Part of a small language model's weights.
Size: 14 layers, width 224, 4 heads of 64, MLP 896 tanh GELU, vocabulary 6745, 10.4M parameters.
Architecture: LayerNorm before each block, learned positions, biases, tied embeddings.
Training: a variant of SOAP for these matrices, 3347 steps.
Each number is 128 + 32 x the weight over its row's rms, rounded and kept within 0 to 255. Layers, rows and columns count from 0. The size above them is the row's rms in percent of the matrix's.

# layer 8 MLP up, 896x224, rms 0.115, rows 500-546, columns 64-95
size [101  89  90  99  96 104 101  95 100  91  95  94  94  98 103  82  91 121  91  93  93  97  91 117 103 100 101  99 104  95  97  98  95 101  99 103  98 104  99  87  93 107  98 100 107  96  95]
[[160 139 151 131 165 177 135 136 136 134 142 138 125 100  96  93  77 143  75 140 131 204 166 187 142  99  99 172 118 131 144 141]
 [ 95 124 125 129  93 138 122  85 130 107 143 177 119 141 123 115 174 129 108 148 126 140  88 171 131  64  84  38  95 148  96  90]
 [230 128 106 179 140 103 122  73 147 153 120 131 143 120 164 186 129 135  97 109 109 138  95 152 133 155 154  71 147 141 119 127]
 [138 143 158 117 140 136 158 121 145 108 119 134 153 124 122 172 188  64  90 106 107 149 160 118 131 156 144  82  79  87 139 140]
 [144 177 129  79 202  90 177 141 134 159 108 138 130 100 126  99 134 122 108 113 154 139  97 159 114 136 186 103 106 126 150 149]
 [110 133 163 115 119 157 124 101  84 147 137 203 195  82 140 178 170  99  93 111 124 118 144 107 131 188 124 122  86  91 121 133]
 [ 63  92 157 110 133  97 168 129 177  40 171 126 171 155  84 162 123 182 147 123 112 144 167 142 179 112 110 138 178 102 108 135]
 [147 141 116 137 158 176 162  91 101 149 164 160 121  92  59 177 110 195 127 120 144 144 116 147 115  59 148 118 107  70 168 109]
 [123 115 118 124 127 125  96 162  96 127 128 179 142 135 146 177 110 114  95 128  98 140 130 112 132 136 170 146 171  26 130 147]
 [163 120 103 136 123 168 131 122 108 126 133 204  77 127 155 121 134 135 149 172 170 146 129 106 131 137 124 120 132 176 141 156]
 [147 132 172 124 107 154 157  89 124 128 163 115 155 145 104 101 102 137 161 123  73 150 129 151 145 102 130 142 122 196 161 129]
 [ 92 128 157 161 113 138 105 171  67 135  94 168 108 123 140 134 182 163 119 166  69 157 127 145 175  77 162 147 133 150 144 126]
 [ 93 139 175  97 140 115 143 115 148 142  96 131 133 128 139  21 128  99 135 159 146  72 157 128 203 179 174 108 102 104  96 100]
 [114 111  97 177 132 185 120 120  88  92  99 118 148 128  89 173 180 122 169 161 121 145 105 136 167  97 183 131 109  59 144  85]
 [134  79 134 142 143 211 124  59 153 124 157 127  46 161 103 114 162 120 133 164 117  95 147 125 158 197  77 105 100 150 167 143]
 [165 226 178  99 111 124 173 174 205 189 176 151  97 138 181 122  89 151 108 114 112 133 136 116 127 127 110 133  43 114  67 157]
 [ 86 105 128  76 107 150 175  96 142 137 106  98 167  83 109 114 129 226 131 117  99  99 192 216 114 117 152 139 159 110 108 137]
 [ 85  99 158 115 164 103  46 152 151  91 125 103 158 107 120 136  71 131  94 129 180 188 143 179 142 163 136 172 140 164 120 182]
 [ 89 144 109 124 136  87 144 157 121 113  93 175  94 151 130 149 148 113 128 146 173  92 137  94 181  63 123 151 113 134 141 152]
 [120 101  94 123 153 182 180 169 123  65 166 152 113 166 164 150 190 109  68  92 146 134 138 109 127 174 165 103 113  77 143  81]
 [129 140 119 128 112 114 135 152 150 117 129 128 131 146 172  98 131 130 160  87  69 160 122 138  68  93 169 151 188  90  69 161]
 [ 73 144  77 121 142 139  85 115 157  86 121  89 141 111 133 145 106  96 141 125 208 104  88 131 181  67 153  83 101 114 136 152]
 [ 57 118  92 132  93 135  83 137 102 155 157 108 110 131 124 144 113  65 154 155  94 137 129 120 120 164 151 118 154 101 153 134]
 [122 119 131 108 167 168 138  97 172 166 157 122 140 132 108 130 117 136 130 153 123 157 125 140 154 131  98 131 135 143 119 107]
 [ 87 100 136  75 126 190 130 120  98 134 156 168  94 100 131 117 144  58 110 116 124 156  99 133 145 125 111 162 159  64 141 153]
 [111 151 147  99 116 156 128 154 130 141 154  82  85 142 146 160 159 154 111  73  74 150 156  86 156 114 118 143  96 128  83 179]
 [105 142  86 178  72 161 117 199 111 129 122 132 124 177 125 169 185 146 116  99 111 129 126 115  73  96  50 103  74 142  97 125]
 [145 112 102 119 131  92 102 102 150 170 127  75 101 118 160 144 215  60 133 147 163 144 115 140 103  94 112 114 136  65 124 159]
 [145 133  83 181 144 135 148 124 135  99 133 130 132 151 153  90 137 145 155 148  47 135  85 112  89 132 167 126 178 142 100 112]
 [161 163 154 196  56 118 155  68 177 130 131 172 125 141  96 121 155 104 119 164 103 144  98 137  79 157 140 151 147  98 124 157]
 [ 44 136 169 154 120 170 143 101 114  87 101 126 136 142 145 135 134  98 195 118 135 147  71 102 144  95 124 191  85  91 126 102]
 [117 149 107  63 151 120 136 146 107 154  91 115 117 122 159  99 144 134 137 169 129  88 165 107 144  84 125 183 159 120 129 112]
 [167 144  66 178  91 116 129 107  95 136 121 178 168 100 183 137  81 114  90 168 115 132 119 131 104 134 170 127 133 137 137 155]
 [142 148 107 105 109 144 106 146 115 141 111 188 120 180  92 111 118 207  86 117 128 146  79 171 138 149  98 129 129 156 122 138]
 [ 87  97 120 115  81 158 124 141  39 161 133 165 122 131 153 127 150 139 109 140 209 113 111 104 164 107 186 117 119  77 129 139]
 [129 123 125 180 148  90 132 145 170 135 132  92 154 179 155 156 120 141 130 157 153 185 150 113 110 171 130  95 130 120 181 178]
 [108  94 136 153 172  98 154 168 111 124 109 137 128 108 143 126 152 121  65 227 119  85 135 150 146 141 174 140 152 172 194 116]
 [ 59  97 177 151 175 137  81  78 146 154  97 187 118 133 219 147 139 191 145 123 100 145 104 125 161 156 138 111  83 123 194 163]
 [103 195 112 106 125 135 164 136 121 126 161 179  96 106 137 113 142 120 116 121  94 114 150 138 131 181  75 112  82 164 119 137]
 [150 163 157 114 119 129 161 155 195 153  99 124 141 124 170 134 139 144 134 177 108 152 116 116  61 122 161  98 110 144  87 155]
 [106  99 116 197 110 161 137 166 123 174 175  82 120 113  60 140 100 163 134 113 131 121 159 118 106 174  65 121 108 118 155  85]
 [114 115  93 117 160 114 128 173 185 127 149 149 177 149 117 126 168  92 134  87  88 129 174  82  96 130 155 145 184 143 123 158]
 [156 113 122 125  60 140 150 149  97 178 127  88 147  66 135  92 107 176 138 110 107 155 136  94  95 161 156  85 136  23 237 157]
 [177 192 109 121 126 184 150 106  76 132  84 120 107 104  78  96  88 138 151 104 113 123  81 180 141  90 156 121 126 131 168 105]
 [144 116 155  78  87 114 154 146 135 139 202 123 145 128  84 188 135 135 159 130 137 131  78 146 124 162 102 113 119  67 139 145]
 [134  74 113 157  86 135 130 105  87 159 176  97 160 109 106 101 141 103 154  83 118 134 171 104  97  60 166 183 120  88 170 153]
 [100 121  90 149 179 154 187 134  88 109 152 143 179 124  46  92 142 112  99 152 155 145 119 176 126 126 119 113 142  80 132  84]]
# layer 8 MLP down (transposed), 896x224, rms 0.11, rows 500-545, columns 64-95
size [ 98  90  92  98  99 102 103 103 101  90 100  98  98 102 106  82  99  97  87  93  96  91  94 121  93  97  98 103 102  95  93 109  99  96  99  93  93  81  98  90  91 103  97 102  98 102]
[[ 69 135 100 114 128 125 161 167 129 148 139  90  93 128 149 147 121 139  68 139 116 141 205 134 131 105 174  96 124 109 164 160]
 [144 147 153  69 126 119 122 169 142 119 162 168 149  83  83 116 101 123  76 123 117  90 128 153 162 139 106 129 129 153  76 156]
 [128 100  65 183 174 113 112 145 168 112 123 128 112 144 139 152 135 155 153  93  37 166  86  86  84 144 126 170 134 109  78 140]
 [135 119 112 107 140 136 167  87 159  79 164  89  70 152 152 105 101 131 124  93 119 134  92 139  98 136 110 131 153 103  86 162]
 [101 150 129 128  91  67 123 131 124  84 171 137  91 123 101  63  58 123 153 178 188 126  95 108 130 116 107 174 156 111 108 125]
 [129 148 177 189 168 156 116 116 125 172  61 140 156 117 129 106 162 122  98 112 103 106 169 119 128 149 165 120 119 114  75 164]
 [ 98 181 134 136 178 169 122 136 147 112 162 162 155  57 129 145 117 106 170  91 131  81  99 115 159 142 122 134 182 150 133 149]
 [158  89 112  91 138 173 115 129 124 113 153 157 140  83 105 127 178 106  36 172  77  58 123  90 111 107  83 123 125 159 145  96]
 [140 105 127 132  92 226 151 155 103 122  91 107 136 116 155 112 159 116 168 124 134  96 163 132 140 176 134 165 158 131 173  90]
 [118 139 169  99 160 142 152 179 121 138 113 122  98 156 136 106 150 136  69 127 145 125 122 143 113 137 119 123 129  77 125 173]
 [ 90  89 120  93 110 169 102  97 124 141  86 112 146 130 134 182  97 119 164 132 124 113 111 147 142  92  99 127 151 102 198  88]
 [133  89 158 111 105  34 123 111 127 145 197 101 142 129 132  88 125 131 127 149  52 154 101  56  54 138 150 109  96 122  81 131]
 [123 181 137  92 198 171 122 136 135 153 129 134 115 182 206  88 138 143 153 156  95 123 133 222 125 105 145 166  43 148 101 106]
 [157 164  71 150 159 192 103 175  60 189 103 164 106 119 123 133 150  93 142  99 126 132 141 127 154 134 129 147 166 170 125 190]
 [130 121 191 160 163 125  96  72  77 121 183  62  85 124 137 147 124 138 109  90 171 100 167 156 132 143 161 146 134 117 204 135]
 [238 125  92  82  87  95 104  82 110 137  67  58 138 138 128 159  91  86 183 123 131 118 140 138 127 158 103 153 150 133 161 124]
 [ 99 146 135 176 134 124 144 192 127 189 125 126 125 172 150 133 106 178  31 110 170 131 158  96 144 146 172  25 158 123  89 120]
 [117 108 172 149 126 163  89  91 163 116 136 157 135 127 124 112 137  81 113 114 133 125 145 134 131  98 150 100 152 140 150 169]
 [162 118 124  99 111 178 200 132  90 113 119 138 159 189 119  85  91 143 135 140 175 126 129 143 135  97 181 121 115 121 109  87]
 [116  85  73 165 100 159 120 136 118 109 122 116 125  61 176  88 143 101 149  73 179 147  99 124  92 121 151 109 104 202 120 121]
 [ 93  90 119 114  79 160 192  93 108 139 134 149 137 125 142  70 111 116 165  95 104  82 148 124 125 128  96 118 111 158  83 143]
 [158  87 154 107 135 117  97 122 122 154 122 126 182 100  91 130 116 158 126 140  81 199 158 125 101 144 110 152  80 139 143 163]
 [153  83 147 123 133 122 107 107 166 169 129  94 150 155 137  96 117 108 106 116 104 115  94 118  62  87 103 140 162 122 199 130]
 [128 125  87  87 151 139  91 157 153 140  72  98 162 161 182 142 127 159 206 104 128 104 133 136  90 101 118 106 126 145 149 101]
 [155 113  65 114 100 187 112 129 105  98  84 125 144  67  49 161 147 112 200 118 124 165 139 124 198 135 106 154 139  88 152  99]
 [141 141  83 123  95 140 143 167  97 128 159 161 118 134 154  98 127 191 127 118 120 131  91 142 120 184 159 132 116 112 150 121]
 [132 105  95 117  91 119 169  86 138  90 164 106 152  70 187  80  98 126 164  90 152 128  96 123 106 139 101 145 104  98  19 158]
 [126  77  81 100 123  75 147 111 125 143 223  66 111 187 131 166 107  82 105 117 125 134  71 135 146 128 142 192 150 101 162 166]
 [134 120 129 101 100  96 110 144 126 155 114 106 152  69 125 124 159 101 128 101 144 103 142 136 120  85 152  63 115 114 111  95]
 [156 130 157 165 131 130 121 115  95 164 120 123 125 174 149 131  91  87 144 167 149 107  94 126 125  74  93 146 102 135 113 106]
 [188 130  84 143 168 102 183  78 134 163  99 105 107 111 109  83  61 137 119 152 177 143 101 104 180 126 103 110 152 106  99 142]
 [130 158 127  94 228  96 143 116 130  85 102 136  75 125 171 122 122 153  90 111  76 128  82 129  90 178 110 129 119  83 115  97]
 [156 134 141 109 150 113 129  82 181  83 107 154  94 156  95  96  97 132  85  71  80 183 127 171 178 203 122 129 161 120  93 111]
 [ 93 151 108 174 145 158 107 157 109 160 156 166 123 139  80 128  89 121  81  54 157 147 155 119 104 111 124 110 147  83 107  93]
 [123 107 170 188  81 125 161 101 158 104 149  99 126 129 149 134 104 105 124 164 183  85 183 149 118 106 131  97 118 117  79  97]
 [100  94 121  95 149  74 112  30 155 167 105 103 153  91 124 160 102 103 133 214 159 179 156 135 109 105 117 183 134 129  97 110]
 [138 139 136 177 113 105 133 146 155 126  86  85 206  94 154  94 184 113  69 154 145 199  72 142 153 142 159 139 105 108 112 125]
 [166 162 156 102  80 112  95  84 139 112  84 149 104 131 105 159 147 100 177 180 107 146 161 150  95 127  70 146 103 151  83 132]
 [106 115 146  96 156 160 152 113 134 129 112 140 120  93 191 119 140 130 112 176 129 177  41  84 137 151 168 169  98 109 148  64]
 [ 84 148 110 102 150 110  97  76  75  84  84  90 112 124  96 121 122 125 126 131  96 153 143 157 164 104 148 151 141 135 103 151]
 [127 122 136 136 149 150  84 161 133 104 149 144 171 133 136 154 153 162  67 160 124 162 126 152  86 134 113 135 146  47 114 167]
 [100 123 105 148 107 123 183 128 120 165 166 175  94 153 141 118 164 117  89 204  98 106 100 115 122 153 132 135 114 142 199 159]
 [173 111 107 151 159 157 156 114 152 132  78  88 113 104 117 107  79 104  71 130 127 125 114  85 228 145 100 150 154 117 143 156]
 [165 110 103 126  86 121 170 126 104 132 121 135  50 152 175 102 157 110 123  78 151 121 214 107  82 144 100  65 156 175  93  97]
 [115 153 113 134 152 135  97 143 118 109 150 160 157 162 136  89 111 151 153 142 148 117  36 126 127  92 161 166 127 144 144 127]
 [109 123 127  67  71 129 161  98  99 135 144 111 144 158 139 157 118 122 120  56 127 142  85  88  96 166 128 102 127 173 113 129]]